python train.py --n_kv_head=18 --head_dim=32 --vocab_size=11375 --norm_place="pre" --positions="rope" --rope_base=10000.0 --attn_scale=0.177 --init_std_qkv=0.0277 --init_std_o=0.0 --lr_mult_o=4.0 --schedule="wsd" --batch_tokens=65536 --doc_mask=true --train_tokens=381800000
Each number is 200 + 40 x the weight over its row's rms, rounded and kept within 0 to 999. Layers, rows and columns count from 0. The size before them is the row's rms in percent of the matrix's.

# layer 11 attention key, 576x384, rms 0.0511, rows 64-104, columns 192-239
096,224,194,245,216,179,218,180,191,211,205,212,217,146,211,238,205,291,177,235,313,200,215,197,182,213,258,177,201,206,156,222,157,173,167,239,204,183,222,145,157,322,248,145,103,147,161,224,135
106,176,195,187,178,167,293,115,164,228,257,266,189,231,198,186,219,160,165,209,157,147,213,199,172,271,249,196,193,214,215,212,233,230,298,185,272,244,210,156,198,261,252,197,228,218,211,272,242
104,199,156,143,218,216,200,188,214,149,231,194,196,118,254,254,153,183,216,206,223,209,242,187,261,205,230,255,186,193,147,204,255,187,160,203,142,130,216,229,82,183,193,180,206,187,217,172,152
089,256,228,166,206,222,136,222,235,118,185,169,216,172,136,222,163,187,253,143,171,206,170,157,199,247,153,171,191,213,174,168,109,218,188,165,172,250,209,242,209,211,224,164,254,198,235,161,173
100,203,211,137,219,260,206,144,159,172,253,195,166,144,204,302,212,202,163,248,183,254,201,190,237,208,161,295,152,211,150,261,267,213,200,189,260,196,285,173,118,182,234,247,160,150,206,155,231
076,175,223,214,185,236,132,193,188,207,222,116,247,214,220,188,140,216,202,250,192,177,173,146,154,252,229,223,261,218,190,198,234,221,268,177,218,249,225,170,203,144,170,154,199,224,182,228,234
107,189,130,131,195,201,184,229,223,199,160,183,188,225,228,157,267,242,123,276,205,224,133,129,205,250,224,182,163,154,245,184,146,209,221,183,256,183,226,223,215,269,168,221,132,213,194,200,231
108,242,174,169,253,249,157,170,201,161,275,159,203,215,219,77,184,234,224,136,212,196,206,211,209,236,230,211,187,135,174,239,139,226,135,180,212,174,204,221,143,163,246,197,177,262,186,116,198
091,147,216,246,104,251,238,201,213,225,132,204,203,208,183,135,188,142,199,194,176,146,191,188,185,169,235,208,156,139,139,247,207,188,220,227,190,216,158,228,196,233,140,129,247,191,181,149,205
106,219,148,213,240,209,219,171,200,152,169,234,170,117,188,279,251,212,222,175,214,209,202,188,206,189,244,209,127,191,208,186,183,213,101,152,91,236,189,226,174,223,220,207,254,177,189,185,203
089,233,250,110,198,194,224,77,194,182,196,242,250,244,114,130,229,146,195,171,194,165,232,183,218,154,142,137,192,192,214,190,108,148,210,184,185,177,203,212,219,207,173,157,213,131,210,179,194
105,149,156,192,217,218,162,197,176,178,210,224,178,158,148,243,173,183,197,240,221,201,210,205,235,220,211,176,124,203,160,251,184,185,109,252,144,158,212,202,141,203,213,192,160,167,182,231,216
087,221,190,232,158,154,183,203,150,271,244,194,173,161,168,285,206,159,210,178,227,204,188,223,260,168,245,159,234,212,166,230,213,236,176,231,135,174,244,214,213,208,168,284,190,223,272,195,191
122,249,213,242,187,141,197,217,244,219,183,206,211,222,221,147,123,203,216,176,145,119,172,249,160,224,214,198,253,140,254,143,173,198,296,154,178,294,180,188,213,240,125,224,208,212,213,237,179
105,259,277,234,232,259,153,234,174,236,192,200,157,205,203,176,225,225,252,156,193,161,214,160,187,194,144,190,265,189,251,173,225,199,230,230,208,243,166,132,169,180,206,264,218,261,165,222,259
105,177,153,107,157,213,201,202,240,202,233,210,192,142,242,96,232,272,249,254,128,158,232,210,159,256,229,158,259,261,218,219,174,144,216,204,232,255,174,267,240,139,141,228,248,167,210,168,150
109,119,230,264,234,208,233,202,193,144,198,175,213,243,206,181,205,200,191,143,270,237,219,240,190,132,193,203,197,251,102,175,170,232,212,244,216,214,269,200,132,210,141,160,178,130,223,199,219
105,188,261,164,152,185,245,239,142,240,187,179,213,196,124,170,205,111,207,210,186,245,234,143,246,146,246,193,183,209,239,117,224,281,149,223,253,153,185,229,197,252,222,257,224,229,192,177,131
104,202,150,173,209,171,244,176,130,238,139,241,214,206,178,180,220,209,267,248,209,165,250,154,124,118,152,189,209,145,235,202,238,146,231,232,199,258,164,165,204,172,187,185,203,162,244,221,192
109,261,204,224,209,243,174,208,192,207,277,168,162,139,195,187,232,160,148,214,171,162,265,231,181,139,187,225,238,193,137,218,236,142,116,196,179,264,185,157,236,119,206,232,238,133,192,273,200
098,175,271,240,262,229,200,176,214,187,152,209,232,162,224,200,223,218,219,235,88,279,222,243,167,202,98,237,230,141,251,172,220,190,232,259,179,243,169,196,189,174,190,200,214,253,188,208,159
112,263,244,218,247,167,226,161,270,152,140,137,240,176,162,239,173,217,183,310,179,231,221,215,206,148,218,221,184,175,223,284,238,174,148,174,210,225,191,242,200,247,204,310,187,188,170,143,194
104,221,198,231,178,158,295,203,180,193,211,210,180,175,178,220,159,103,171,155,181,227,206,167,249,213,195,211,270,198,232,160,232,145,256,243,110,162,138,281,177,233,191,155,174,148,221,250,169
103,230,215,198,194,169,190,202,191,208,141,238,191,171,290,230,179,199,256,196,219,172,209,252,143,270,249,201,219,153,170,211,131,189,170,203,222,207,135,233,229,189,227,188,313,187,181,166,234
105,156,242,199,175,196,174,264,210,259,264,234,169,192,220,280,201,97,159,186,189,254,184,243,243,184,209,226,152,240,240,201,195,206,175,227,251,212,181,248,219,167,243,165,151,155,210,172,272
110,161,197,231,243,125,172,288,180,218,214,147,194,253,214,207,236,178,219,158,190,260,212,256,248,189,241,223,207,182,162,260,198,216,187,209,82,197,159,235,190,214,167,235,183,192,251,139,216
107,187,231,200,191,157,205,112,248,165,223,194,160,213,202,249,194,207,230,175,238,251,148,216,192,177,244,191,213,216,221,205,308,160,213,233,196,221,218,265,165,163,141,254,183,196,151,190,150
098,120,235,173,200,210,152,160,178,217,278,193,245,194,219,219,207,192,191,131,211,258,187,266,246,220,183,175,82,224,186,201,183,142,236,199,128,221,212,277,217,128,296,236,184,199,167,209,130
095,160,171,182,105,175,179,262,187,257,183,198,187,273,146,134,192,197,134,213,226,253,182,178,134,128,170,264,170,301,259,218,197,247,198,263,245,168,206,194,182,177,220,178,246,217,194,260,167
102,233,211,184,135,232,240,163,160,212,255,192,198,166,240,184,195,162,241,224,211,211,188,192,208,267,223,159,223,184,200,165,216,220,260,178,243,237,220,171,108,150,168,207,255,223,225,183,178
101,168,222,165,214,173,224,194,214,178,206,194,209,222,189,179,143,214,282,233,130,153,252,217,247,225,297,141,158,140,215,199,207,131,167,221,181,141,221,241,227,185,204,162,175,178,209,234,223
101,199,235,225,226,126,206,200,220,185,138,256,172,199,213,132,289,207,162,121,187,185,243,145,134,202,150,137,181,203,235,288,240,204,212,225,224,209,177,179,238,252,223,123,196,195,221,169,143
056,222,223,208,160,205,232,166,251,175,191,150,198,266,165,144,196,281,145,127,228,229,215,141,214,295,211,209,159,211,176,151,184,242,170,138,214,206,234,263,184,177,223,182,134,167,208,241,220
061,208,249,233,222,172,230,151,202,255,267,239,204,234,154,245,77,255,191,288,201,241,154,200,179,154,214,208,185,186,180,142,140,196,140,175,304,158,136,182,189,129,132,261,324,229,141,229,233
070,216,243,188,179,174,231,189,200,202,159,235,199,178,167,185,148,193,142,312,204,187,165,178,258,168,189,141,210,227,187,160,201,228,202,180,296,233,164,147,187,173,145,253,246,201,222,163,212
070,215,179,212,184,249,239,168,229,177,186,226,233,288,224,146,186,163,138,271,158,136,171,172,215,169,215,138,148,127,205,251,126,229,174,209,276,237,222,136,173,236,147,217,164,156,277,267,184
091,221,242,266,205,208,199,184,219,209,204,230,170,215,225,172,201,174,139,276,157,263,218,199,147,142,205,152,187,202,276,173,231,185,234,178,313,173,178,137,220,235,185,208,188,134,239,184,203
116,181,204,186,209,244,240,222,249,226,195,189,208,242,190,223,188,226,187,195,181,316,243,156,162,142,207,234,195,241,201,179,148,169,182,199,227,220,192,227,192,234,225,190,206,143,177,209,153
128,147,260,182,251,268,164,210,154,169,217,151,180,219,246,211,213,147,203,163,287,207,166,275,170,197,216,162,233,220,204,151,186,260,247,166,202,220,191,161,186,162,299,182,153,234,172,213,226
123,224,228,225,176,278,207,247,218,243,155,206,236,175,300,191,216,265,258,185,157,225,229,250,191,150,174,196,193,154,218,146,236,130,246,166,177,211,237,245,264,203,194,200,269,240,244,177,171
056,190,210,114,194,164,195,235,200,238,228,231,233,295,221,164,186,271,142,198,171,182,206,233,210,205,196,204,169,164,215,205,230,253,183,187,239,157,141,250,229,221,178,198,189,177,161,205,152
# layer 11 attention query, 576x384, rms 0.0504, rows 65-104, columns 192-239
104,218,184,213,212,280,204,204,160,119,166,190,114,221,170,196,187,216,209,199,200,236,230,136,234,215,246,210,182,222,132,285,187,228,142,208,124,147,243,275,231,165,223,191,214,243,163,145,183
103,249,164,173,166,194,178,204,167,155,238,235,213,169,199,179,186,100,177,199,231,197,247,150,162,211,106,232,183,217,199,226,227,249,208,189,278,176,253,213,170,133,232,195,247,160,218,115,173
101,175,190,185,197,206,212,181,268,234,197,144,122,233,219,226,294,246,239,225,249,181,199,185,233,214,243,208,157,226,233,149,250,246,141,222,140,207,171,263,185,194,215,212,150,199,166,151,215
086,222,160,192,168,198,160,221,215,143,128,188,214,217,215,221,234,178,195,191,161,212,242,177,236,173,127,139,249,174,174,212,218,188,196,252,222,211,174,171,197,190,206,209,214,199,257,152,203
111,231,255,125,189,230,177,191,166,142,155,260,253,212,196,139,190,196,146,181,201,211,249,187,145,241,146,190,224,181,221,207,170,217,164,243,265,190,111,127,223,240,181,167,238,272,204,173,201
106,260,198,200,213,156,227,164,200,257,299,196,258,185,255,189,144,250,184,202,196,222,143,247,216,189,179,227,153,193,211,264,215,151,241,213,110,215,180,184,176,229,210,174,205,148,191,199,165
101,232,252,280,178,255,253,255,161,270,169,197,188,202,249,159,235,170,169,229,252,239,266,196,258,188,185,167,201,131,193,190,154,220,219,106,220,260,173,268,284,217,285,164,183,170,165,236,261
092,178,157,218,272,200,225,230,176,221,299,178,156,159,149,165,193,156,255,237,153,210,229,218,213,243,233,229,211,154,112,176,187,201,152,157,202,228,211,257,227,203,235,223,209,161,192,179,184
099,228,178,176,242,205,142,229,197,166,201,141,210,186,177,233,206,165,200,237,196,171,249,282,258,184,219,184,191,250,158,224,157,204,207,127,238,211,193,197,198,139,151,198,108,245,251,172,196
096,240,260,212,218,153,181,217,196,280,157,166,209,237,245,169,231,196,105,208,191,149,248,223,178,234,232,205,177,110,141,224,144,142,185,148,227,234,207,171,131,203,178,161,129,188,142,188,244
095,234,128,202,247,176,138,179,237,232,222,222,223,242,203,207,183,161,182,209,86,259,231,112,159,221,174,185,241,211,249,228,139,226,220,201,200,197,213,228,129,267,235,159,260,148,180,191,152
104,228,208,179,153,201,243,179,189,185,178,160,214,199,175,233,165,185,147,226,194,264,219,206,156,142,110,157,162,144,233,195,176,231,151,158,235,186,201,190,206,214,235,259,251,200,213,192,207
075,196,225,261,182,257,238,209,214,207,233,173,147,161,241,133,124,161,151,192,162,159,200,252,227,143,276,270,131,194,204,135,190,154,231,139,220,224,217,214,266,205,220,172,181,265,101,178,194
104,159,200,240,209,154,270,236,204,188,196,221,190,263,170,199,246,84,240,137,143,156,176,175,211,235,307,208,190,159,195,135,231,201,288,171,232,192,153,167,205,198,172,96,169,171,220,212,253
111,146,180,193,234,100,188,294,197,182,171,229,199,165,175,180,208,222,255,204,280,244,207,151,123,251,222,279,157,140,219,227,210,175,243,275,149,206,217,196,171,227,242,197,212,245,172,250,110
107,139,225,148,162,264,202,222,190,222,174,155,181,225,146,161,207,173,242,217,245,180,268,172,259,182,190,190,149,222,148,214,195,195,166,231,155,193,216,202,233,124,159,288,135,207,161,222,225
099,210,118,222,274,172,176,153,163,155,110,164,247,149,187,235,267,185,219,222,196,275,194,114,219,173,200,251,153,205,203,149,187,119,181,187,239,209,185,200,257,222,233,279,180,91,224,171,162
103,147,223,237,202,234,211,186,180,131,106,140,191,149,174,272,246,241,241,193,171,111,217,199,198,148,184,261,223,183,295,206,248,226,243,227,209,232,187,147,187,193,198,201,203,186,228,124,176
101,244,173,185,134,184,183,245,195,166,197,196,190,213,166,219,143,208,159,197,193,164,172,201,94,148,190,245,163,251,209,213,190,207,163,227,189,151,192,201,209,248,175,147,172,249,194,205,205
097,213,162,203,256,224,216,234,168,132,192,254,113,181,133,196,154,177,250,140,160,171,156,224,176,137,306,317,192,186,273,218,198,197,203,241,255,203,220,219,216,196,160,135,274,179,143,203,233
104,176,181,187,228,233,215,176,137,192,191,243,199,248,229,189,225,161,173,221,186,230,181,203,278,166,225,228,258,183,249,231,178,130,257,168,262,200,280,256,205,224,179,247,153,259,197,245,180
099,198,236,192,209,207,243,186,192,162,247,268,146,213,192,141,276,280,232,280,183,164,264,203,174,209,151,232,213,193,278,179,185,156,247,126,175,172,218,227,189,214,272,173,161,250,184,247,195
104,148,136,222,207,157,149,153,207,230,173,216,192,154,247,220,279,162,158,247,235,210,225,131,260,184,169,179,254,157,197,189,138,174,160,182,195,107,133,196,139,166,251,177,130,237,222,159,158
103,214,253,255,173,232,225,171,190,235,207,117,223,136,172,168,293,213,220,163,182,167,199,285,161,156,232,189,246,237,174,176,272,246,192,255,275,177,176,131,275,180,242,220,238,177,287,208,150
106,207,146,178,123,253,223,166,216,117,157,197,221,264,190,195,220,229,167,223,209,266,243,236,216,120,199,220,194,185,195,311,193,183,228,186,237,245,268,250,211,163,182,275,170,243,207,183,327
102,174,181,174,210,180,237,196,154,188,160,180,160,203,188,156,181,191,183,136,223,212,201,253,166,186,203,255,266,255,112,221,196,222,120,258,210,226,212,214,203,231,233,186,184,172,190,202,222
100,205,209,224,197,117,208,189,166,85,188,175,201,251,225,132,230,189,198,278,145,245,193,164,139,134,125,112,235,179,171,188,239,215,190,185,248,201,241,217,241,192,171,251,138,213,122,155,172
092,181,187,176,232,172,219,134,134,207,195,241,280,194,223,226,223,177,183,219,244,182,241,192,191,151,157,222,158,221,205,163,257,257,220,210,159,161,155,173,260,179,244,178,201,186,108,196,214
103,199,259,196,221,224,223,240,249,174,106,214,242,212,227,223,208,149,208,242,132,254,175,168,193,232,233,215,185,120,234,123,192,228,221,221,180,104,157,198,243,230,139,211,223,142,158,182,204
103,294,148,226,154,206,196,129,260,165,158,239,171,213,168,207,186,192,260,183,186,291,194,170,144,165,205,230,195,173,169,223,235,199,197,166,176,163,246,184,203,214,233,246,249,165,209,184,231
100,186,156,199,254,226,208,184,141,152,145,191,218,201,130,222,202,184,208,230,153,211,199,189,297,165,213,183,200,161,170,210,211,201,185,197,183,158,184,159,205,153,259,214,164,151,173,104,235
054,212,117,148,171,234,172,177,176,250,268,259,218,93,176,194,82,153,205,158,246,166,164,190,217,166,183,182,216,199,158,264,286,143,194,152,234,210,123,212,203,216,232,161,219,127,160,173,235
060,154,175,237,132,189,189,215,212,220,176,230,193,158,250,230,233,170,300,187,252,185,263,136,111,246,178,219,133,279,190,178,293,216,162,191,166,241,191,201,178,227,180,152,160,180,250,161,197
063,221,182,234,263,289,100,182,232,190,167,170,171,146,235,150,227,163,217,247,199,132,216,193,176,173,229,199,209,182,222,241,229,256,174,234,211,177,251,219,187,186,227,180,212,225,145,277,231
066,221,193,215,237,199,123,211,164,236,187,194,223,180,173,163,213,196,191,222,244,153,270,221,147,175,194,221,216,194,179,168,181,179,129,230,201,213,186,227,189,159,192,215,248,260,157,173,245
077,159,250,138,315,234,210,235,213,184,301,262,251,257,241,137,227,243,140,218,174,190,224,157,206,247,161,197,201,188,277,223,240,200,190,178,237,245,195,203,185,152,174,152,137,226,263,150,186
111,132,201,175,213,253,238,223,249,203,243,116,254,247,237,194,199,187,232,170,215,254,190,266,215,215,252,249,135,249,232,137,156,200,150,203,222,244,190,193,213,144,191,199,164,208,258,184,203
126,121,222,192,204,251,139,179,200,186,264,222,230,177,234,225,152,210,240,174,240,178,216,244,225,215,182,257,260,148,259,195,137,151,157,211,217,239,200,157,202,179,259,110,234,227,189,223,208
133,227,166,234,297,301,145,203,216,238,197,174,202,221,217,249,151,241,234,222,189,284,181,235,221,194,154,200,165,177,121,188,255,238,246,188,199,165,251,226,164,221,180,202,187,216,244,205,186
056,166,148,220,297,235,244,195,187,163,205,259,210,176,193,306,229,140,270,260,274,180,227,244,133,182,235,227,233,232,232,249,210,153,222,111,151,250,196,149,161,219,233,197,190,197,240,143,169
# layer 11 attention value, 576x384, rms 0.0555, rows 64-95, columns 192-239
098,259,186,175,209,217,256,223,158,191,181,241,218,236,168,197,146,152,251,235,150,200,192,262,208,155,150,147,224,224,233,228,208,254,205,172,226,230,125,197,155,172,228,190,195,214,146,317,210
110,281,250,219,284,210,194,225,177,287,266,245,219,165,195,196,124,311,245,246,235,167,238,228,174,153,198,231,244,242,173,215,130,131,201,215,138,140,206,180,209,174,108,206,236,132,272,203,158
100,186,326,174,188,193,263,210,243,235,194,150,204,279,253,182,168,228,218,245,200,211,198,165,115,235,224,182,196,139,238,221,191,137,223,211,201,180,211,183,161,180,160,353,236,191,228,195,261
099,225,254,217,149,106,183,217,183,211,217,219,199,183,253,219,169,200,191,145,178,162,173,227,181,197,236,223,200,285,227,238,141,188,235,148,191,184,249,170,99,156,272,222,193,143,168,142,156
098,225,170,182,119,172,211,212,247,259,240,187,156,125,206,182,263,273,215,157,210,235,157,231,131,179,231,244,222,232,231,195,261,138,173,120,168,179,287,182,148,188,146,217,159,232,204,150,238
100,177,242,159,154,184,140,204,173,211,158,213,153,193,197,168,173,167,227,235,295,240,167,154,190,211,170,134,135,200,213,136,235,150,213,184,279,150,261,179,189,160,161,257,181,170,195,181,248
095,147,267,200,256,217,234,268,233,198,195,178,194,243,195,196,244,173,168,246,259,214,249,86,243,117,205,149,241,94,161,207,243,190,200,258,167,218,253,235,209,258,182,134,194,290,253,190,223
104,147,224,216,229,184,224,213,163,187,187,199,173,248,176,174,232,185,216,174,198,149,88,257,194,178,217,176,136,133,147,190,148,215,157,261,221,206,205,190,208,206,175,209,176,185,180,200,180
105,242,197,163,207,199,142,213,261,214,259,220,188,187,212,177,177,141,222,166,214,266,204,257,259,213,141,192,229,225,196,179,213,228,171,183,163,234,220,186,127,213,204,209,191,261,301,146,224
097,191,132,201,222,180,159,236,188,196,251,235,221,209,219,182,228,240,202,184,206,219,225,183,251,189,183,165,223,201,231,220,131,209,150,181,304,212,197,193,233,224,234,207,194,134,201,233,206
101,102,168,206,120,135,213,105,182,203,184,228,262,206,194,184,225,208,209,197,171,153,203,232,265,169,159,227,172,204,214,148,197,193,260,205,226,231,171,184,155,266,200,182,215,171,208,212,164
096,165,127,244,206,219,223,165,185,186,181,197,205,174,233,202,233,216,212,165,156,212,199,187,220,132,150,179,238,132,227,184,155,203,226,115,181,184,211,197,163,223,200,196,261,303,189,207,263
100,156,184,232,246,260,243,172,217,219,140,223,233,150,233,185,193,206,148,130,189,146,239,187,189,250,138,198,213,166,201,208,224,260,205,186,159,131,167,168,181,291,209,168,164,211,171,184,190
100,185,175,215,252,136,234,189,122,234,252,198,198,250,155,160,165,206,299,280,192,207,185,269,166,166,228,149,164,200,179,228,219,208,143,144,130,227,225,195,178,244,214,184,301,212,267,185,197
098,168,306,238,219,187,192,191,173,201,203,166,232,175,245,146,211,211,155,159,245,250,195,205,199,169,149,170,179,236,176,186,133,253,208,143,112,103,150,197,210,271,287,241,172,102,245,249,235
105,191,226,135,216,180,141,226,212,196,194,192,223,148,244,212,150,314,190,272,299,229,232,196,198,272,240,175,162,198,199,128,225,223,188,148,190,195,154,257,193,188,192,245,258,249,267,153,204
102,147,196,285,253,213,160,225,196,196,135,230,166,238,193,192,198,234,241,165,194,191,135,171,208,218,180,118,233,177,177,215,195,175,227,183,180,287,177,208,219,205,165,245,179,152,218,210,219
100,239,118,302,135,166,137,232,197,182,215,213,137,200,185,82,157,192,215,197,232,246,158,168,151,191,258,217,228,188,224,205,228,118,156,186,211,243,219,173,148,160,219,271,242,224,241,230,163
105,180,253,120,245,228,159,173,183,204,220,167,222,257,122,130,196,235,186,158,199,213,181,312,145,199,183,161,159,217,167,196,199,200,159,203,138,206,170,159,166,178,247,226,128,163,206,129,171
097,169,169,281,157,225,233,175,201,177,229,139,221,156,211,145,215,269,145,163,174,242,300,138,184,193,157,246,302,172,218,227,194,218,192,208,179,222,250,168,243,217,237,132,168,140,173,193,158
102,164,231,262,214,216,221,251,178,271,124,241,229,174,144,206,234,268,172,263,206,146,223,188,283,199,258,136,173,311,166,216,189,131,215,185,229,154,183,247,202,223,197,216,215,157,178,246,188
100,230,122,214,165,169,172,200,258,139,141,271,152,224,173,137,205,171,170,242,99,236,178,186,213,199,196,187,178,221,236,140,263,297,226,192,152,236,196,204,161,223,265,162,240,178,172,230,137
105,161,169,146,196,295,157,181,181,151,249,234,234,193,181,171,223,194,206,237,146,278,187,140,220,178,175,233,169,149,174,132,226,271,248,206,180,248,166,145,207,222,208,192,125,139,243,224,175
096,151,200,160,205,199,195,206,222,155,152,288,198,179,195,214,136,164,215,229,207,154,98,193,232,245,145,216,186,175,211,229,224,254,202,266,111,203,180,124,250,200,249,238,238,176,215,272,175
100,155,189,251,151,232,147,159,134,129,170,147,211,255,207,162,238,201,290,234,270,196,263,235,206,172,128,152,243,127,260,165,170,225,207,155,210,199,187,163,220,216,113,193,180,169,99,220,197
097,212,214,211,174,226,181,142,150,303,111,258,213,237,207,233,236,183,258,220,196,250,169,211,230,260,233,256,193,212,144,191,217,170,233,202,217,166,201,261,184,206,193,195,147,225,200,205,233
101,172,161,157,223,228,221,158,139,217,212,175,146,132,145,251,165,167,168,227,148,134,203,160,170,182,196,232,193,155,140,211,155,235,172,139,246,200,162,179,211,189,182,242,180,194,258,180,203
098,166,184,185,208,152,204,272,209,187,197,264,261,136,250,185,188,243,209,199,147,159,176,186,149,143,205,246,194,130,160,233,208,216,122,213,228,114,194,211,155,227,238,96,189,228,229,216,172
100,220,170,159,182,201,167,161,213,217,228,217,182,225,259,206,145,236,204,228,181,251,204,237,194,183,172,133,210,218,193,239,195,179,223,211,179,205,134,301,210,267,154,254,179,167,164,231,125
095,169,197,212,185,181,223,266,169,269,193,289,171,198,267,300,219,168,148,149,253,156,209,166,239,167,209,212,133,189,217,122,237,229,249,219,229,170,218,224,137,172,214,243,212,219,206,159,226
102,231,231,142,209,149,139,225,112,189,185,190,185,212,193,181,165,84,202,265,185,233,171,176,249,267,215,230,220,236,157,188,268,146,153,219,252,184,229,216,177,171,195,227,228,157,256,159,149
101,189,178,200,221,192,207,157,240,184,206,166,211,237,136,230,307,125,164,127,153,159,239,177,199,162,183,179,151,128,232,263,194,162,169,253,177,129,142,147,261,196,143,190,216,204,115,216,241
# layer 11 attention output (transposed), 576x384, rms 0.191, rows 64-95, columns 192-239
095,68,216,145,259,152,176,257,200,218,197,153,175,162,221,199,192,231,152,93,213,222,201,216,178,265,221,242,173,256,214,213,258,156,219,289,149,168,219,191,233,210,161,177,199,264,181,139,130
107,193,155,183,164,209,170,252,145,167,187,231,254,124,194,172,233,137,154,214,178,265,215,188,253,202,92,204,272,171,139,159,146,208,209,135,261,250,210,208,267,216,210,205,200,252,179,186,226
099,191,137,219,206,273,141,221,208,162,162,208,218,191,143,201,263,226,253,248,202,212,203,163,233,236,211,232,180,259,185,143,172,262,204,241,190,166,214,197,175,170,228,92,169,202,164,208,196
094,252,180,181,143,219,227,250,141,206,243,168,116,246,149,107,213,179,197,214,294,220,227,213,195,125,193,175,273,178,219,245,165,171,216,225,220,174,225,189,248,68,177,215,182,169,295,211,260
097,265,177,175,245,161,200,171,171,169,215,242,173,250,183,161,279,229,187,205,176,163,306,236,274,216,181,172,252,142,159,169,165,199,253,151,243,207,111,216,206,228,239,127,139,238,243,229,164
094,261,126,230,247,151,222,247,209,263,188,205,226,167,225,229,155,241,254,211,97,150,173,209,280,216,255,188,236,225,146,157,211,173,207,202,197,158,211,205,209,276,214,145,163,242,276,169,201
092,212,168,178,233,216,158,191,175,281,161,215,269,215,202,208,211,211,186,117,190,173,205,197,192,261,138,237,117,293,219,215,147,170,165,217,230,162,183,254,214,211,233,196,218,132,174,226,248
100,223,243,202,145,139,157,211,253,296,251,239,157,152,207,217,251,143,188,154,195,174,189,165,177,231,155,270,251,218,232,264,168,168,156,251,243,227,242,228,224,155,152,121,211,171,215,153,182
103,180,186,244,131,139,133,142,226,93,166,224,332,195,213,232,220,178,157,234,206,234,193,225,152,126,230,190,163,196,139,202,153,225,205,232,259,210,232,200,221,170,222,233,171,185,156,157,229
092,180,233,203,229,196,207,182,225,232,283,197,241,209,187,223,163,197,206,198,224,222,214,260,185,243,235,215,251,229,177,230,238,162,280,235,119,161,127,143,166,176,176,172,225,215,187,157,204
095,234,205,137,269,258,267,202,138,279,211,178,198,215,202,169,215,211,208,238,193,193,176,271,231,171,198,126,228,121,160,203,261,181,133,244,154,211,194,194,184,153,194,235,175,285,221,179,193
090,212,214,160,274,219,184,237,173,196,165,205,242,212,198,172,177,196,198,230,210,201,194,225,113,226,309,231,211,208,249,251,186,215,174,170,224,202,260,178,208,165,275,145,123,137,187,246,195
091,225,202,178,229,266,185,293,210,261,195,173,171,217,227,238,200,257,228,271,196,173,228,150,158,196,226,232,207,227,246,100,161,172,144,178,228,215,272,276,174,168,211,204,195,228,188,165,222
103,192,234,205,187,192,184,210,180,264,206,242,236,96,196,222,201,177,143,278,155,223,173,210,203,203,172,187,192,156,232,135,202,163,206,246,277,211,157,238,202,177,204,230,122,221,212,242,187
092,165,255,151,178,255,222,178,251,191,167,235,247,206,183,308,224,213,185,198,194,190,229,207,217,221,201,211,231,211,261,235,250,152,260,244,283,234,192,220,151,183,242,135,117,220,195,145,164
097,208,199,228,228,227,168,135,194,236,208,147,173,135,180,182,212,179,266,174,226,159,165,232,250,278,97,178,252,248,174,233,141,187,193,205,228,181,217,213,166,200,262,163,196,165,160,182,202
096,199,171,189,182,166,297,217,251,249,222,200,212,179,189,145,199,107,239,163,195,251,148,114,202,129,241,195,144,222,226,210,206,194,147,135,194,216,186,194,163,167,183,231,133,228,192,224,190
098,218,207,225,170,203,183,205,200,246,196,207,267,184,224,270,246,247,208,189,178,175,190,282,164,248,185,213,126,231,233,153,234,191,186,229,204,150,192,237,180,200,168,205,203,202,194,273,184
099,218,199,200,144,137,174,233,248,174,204,250,190,168,200,272,239,136,135,163,183,290,152,157,249,245,131,200,193,188,217,235,157,129,242,241,164,154,149,208,204,191,187,238,237,184,242,228,177
096,155,105,277,244,160,206,187,152,153,199,235,207,209,200,254,182,175,235,191,167,151,137,220,155,205,240,210,178,169,215,227,169,216,188,192,226,205,231,121,219,229,183,183,202,189,281,118,225
099,267,186,174,207,224,179,210,148,155,227,149,269,235,183,184,140,196,210,146,152,279,171,170,222,195,207,188,188,213,286,248,263,179,199,210,191,174,144,156,161,216,196,243,284,177,219,222,212
101,177,287,234,154,245,215,199,201,151,226,128,173,243,231,269,229,231,212,176,200,191,181,284,155,218,254,174,214,174,138,202,110,183,172,238,204,201,122,231,169,185,153,254,225,225,198,196,227
099,232,198,176,247,212,270,168,295,220,185,199,254,290,218,252,160,147,190,224,260,137,194,237,184,151,221,255,244,250,210,168,171,174,259,148,250,227,231,182,229,183,221,180,204,304,192,198,201
092,213,190,248,211,154,224,249,209,259,261,219,182,216,185,194,224,181,167,153,239,232,217,243,157,233,118,186,147,206,225,149,118,176,262,132,208,189,259,199,179,250,201,213,257,220,187,217,220
098,233,173,212,248,174,177,286,177,217,256,156,211,170,255,199,234,250,180,245,219,190,109,236,211,161,281,242,218,234,243,176,256,176,233,240,168,158,283,289,153,226,324,149,260,185,262,179,177
093,170,258,215,225,144,276,188,232,206,194,163,219,189,211,189,166,243,179,255,135,207,193,103,172,141,150,190,198,252,209,252,205,153,214,147,186,169,229,181,165,222,193,186,220,214,215,213,219
091,201,180,195,180,142,192,223,201,195,236,164,199,145,214,247,184,188,175,247,165,224,238,134,186,206,218,271,250,207,159,187,249,213,165,232,218,245,167,208,185,166,207,145,206,158,188,291,189
099,230,184,204,155,166,263,215,245,249,186,179,163,274,220,226,247,232,258,235,196,191,202,191,193,196,213,128,262,314,204,230,174,243,221,239,188,216,134,146,247,215,126,244,230,213,252,257,240
091,112,241,234,251,189,217,212,182,173,209,144,303,141,167,167,216,173,267,217,205,184,194,135,272,198,234,238,213,176,157,212,214,199,199,171,258,197,226,155,140,203,193,184,171,131,108,152,201
091,196,262,157,212,187,201,208,171,204,300,140,246,156,187,204,251,249,250,274,174,155,184,256,246,130,152,188,143,245,128,219,156,222,177,180,194,258,160,229,238,219,218,227,211,175,225,159,180
096,170,238,273,157,190,253,283,251,241,150,263,143,208,163,181,179,233,224,131,162,183,123,212,154,166,182,217,247,196,231,179,181,265,277,156,160,195,206,183,238,246,217,196,220,166,150,318,174
094,168,162,139,159,174,206,167,245,203,205,189,283,215,264,171,156,209,237,271,180,227,220,192,155,165,225,219,219,216,255,167,164,132,197,144,200,176,126,236,187,209,205,238,229,210,163,181,250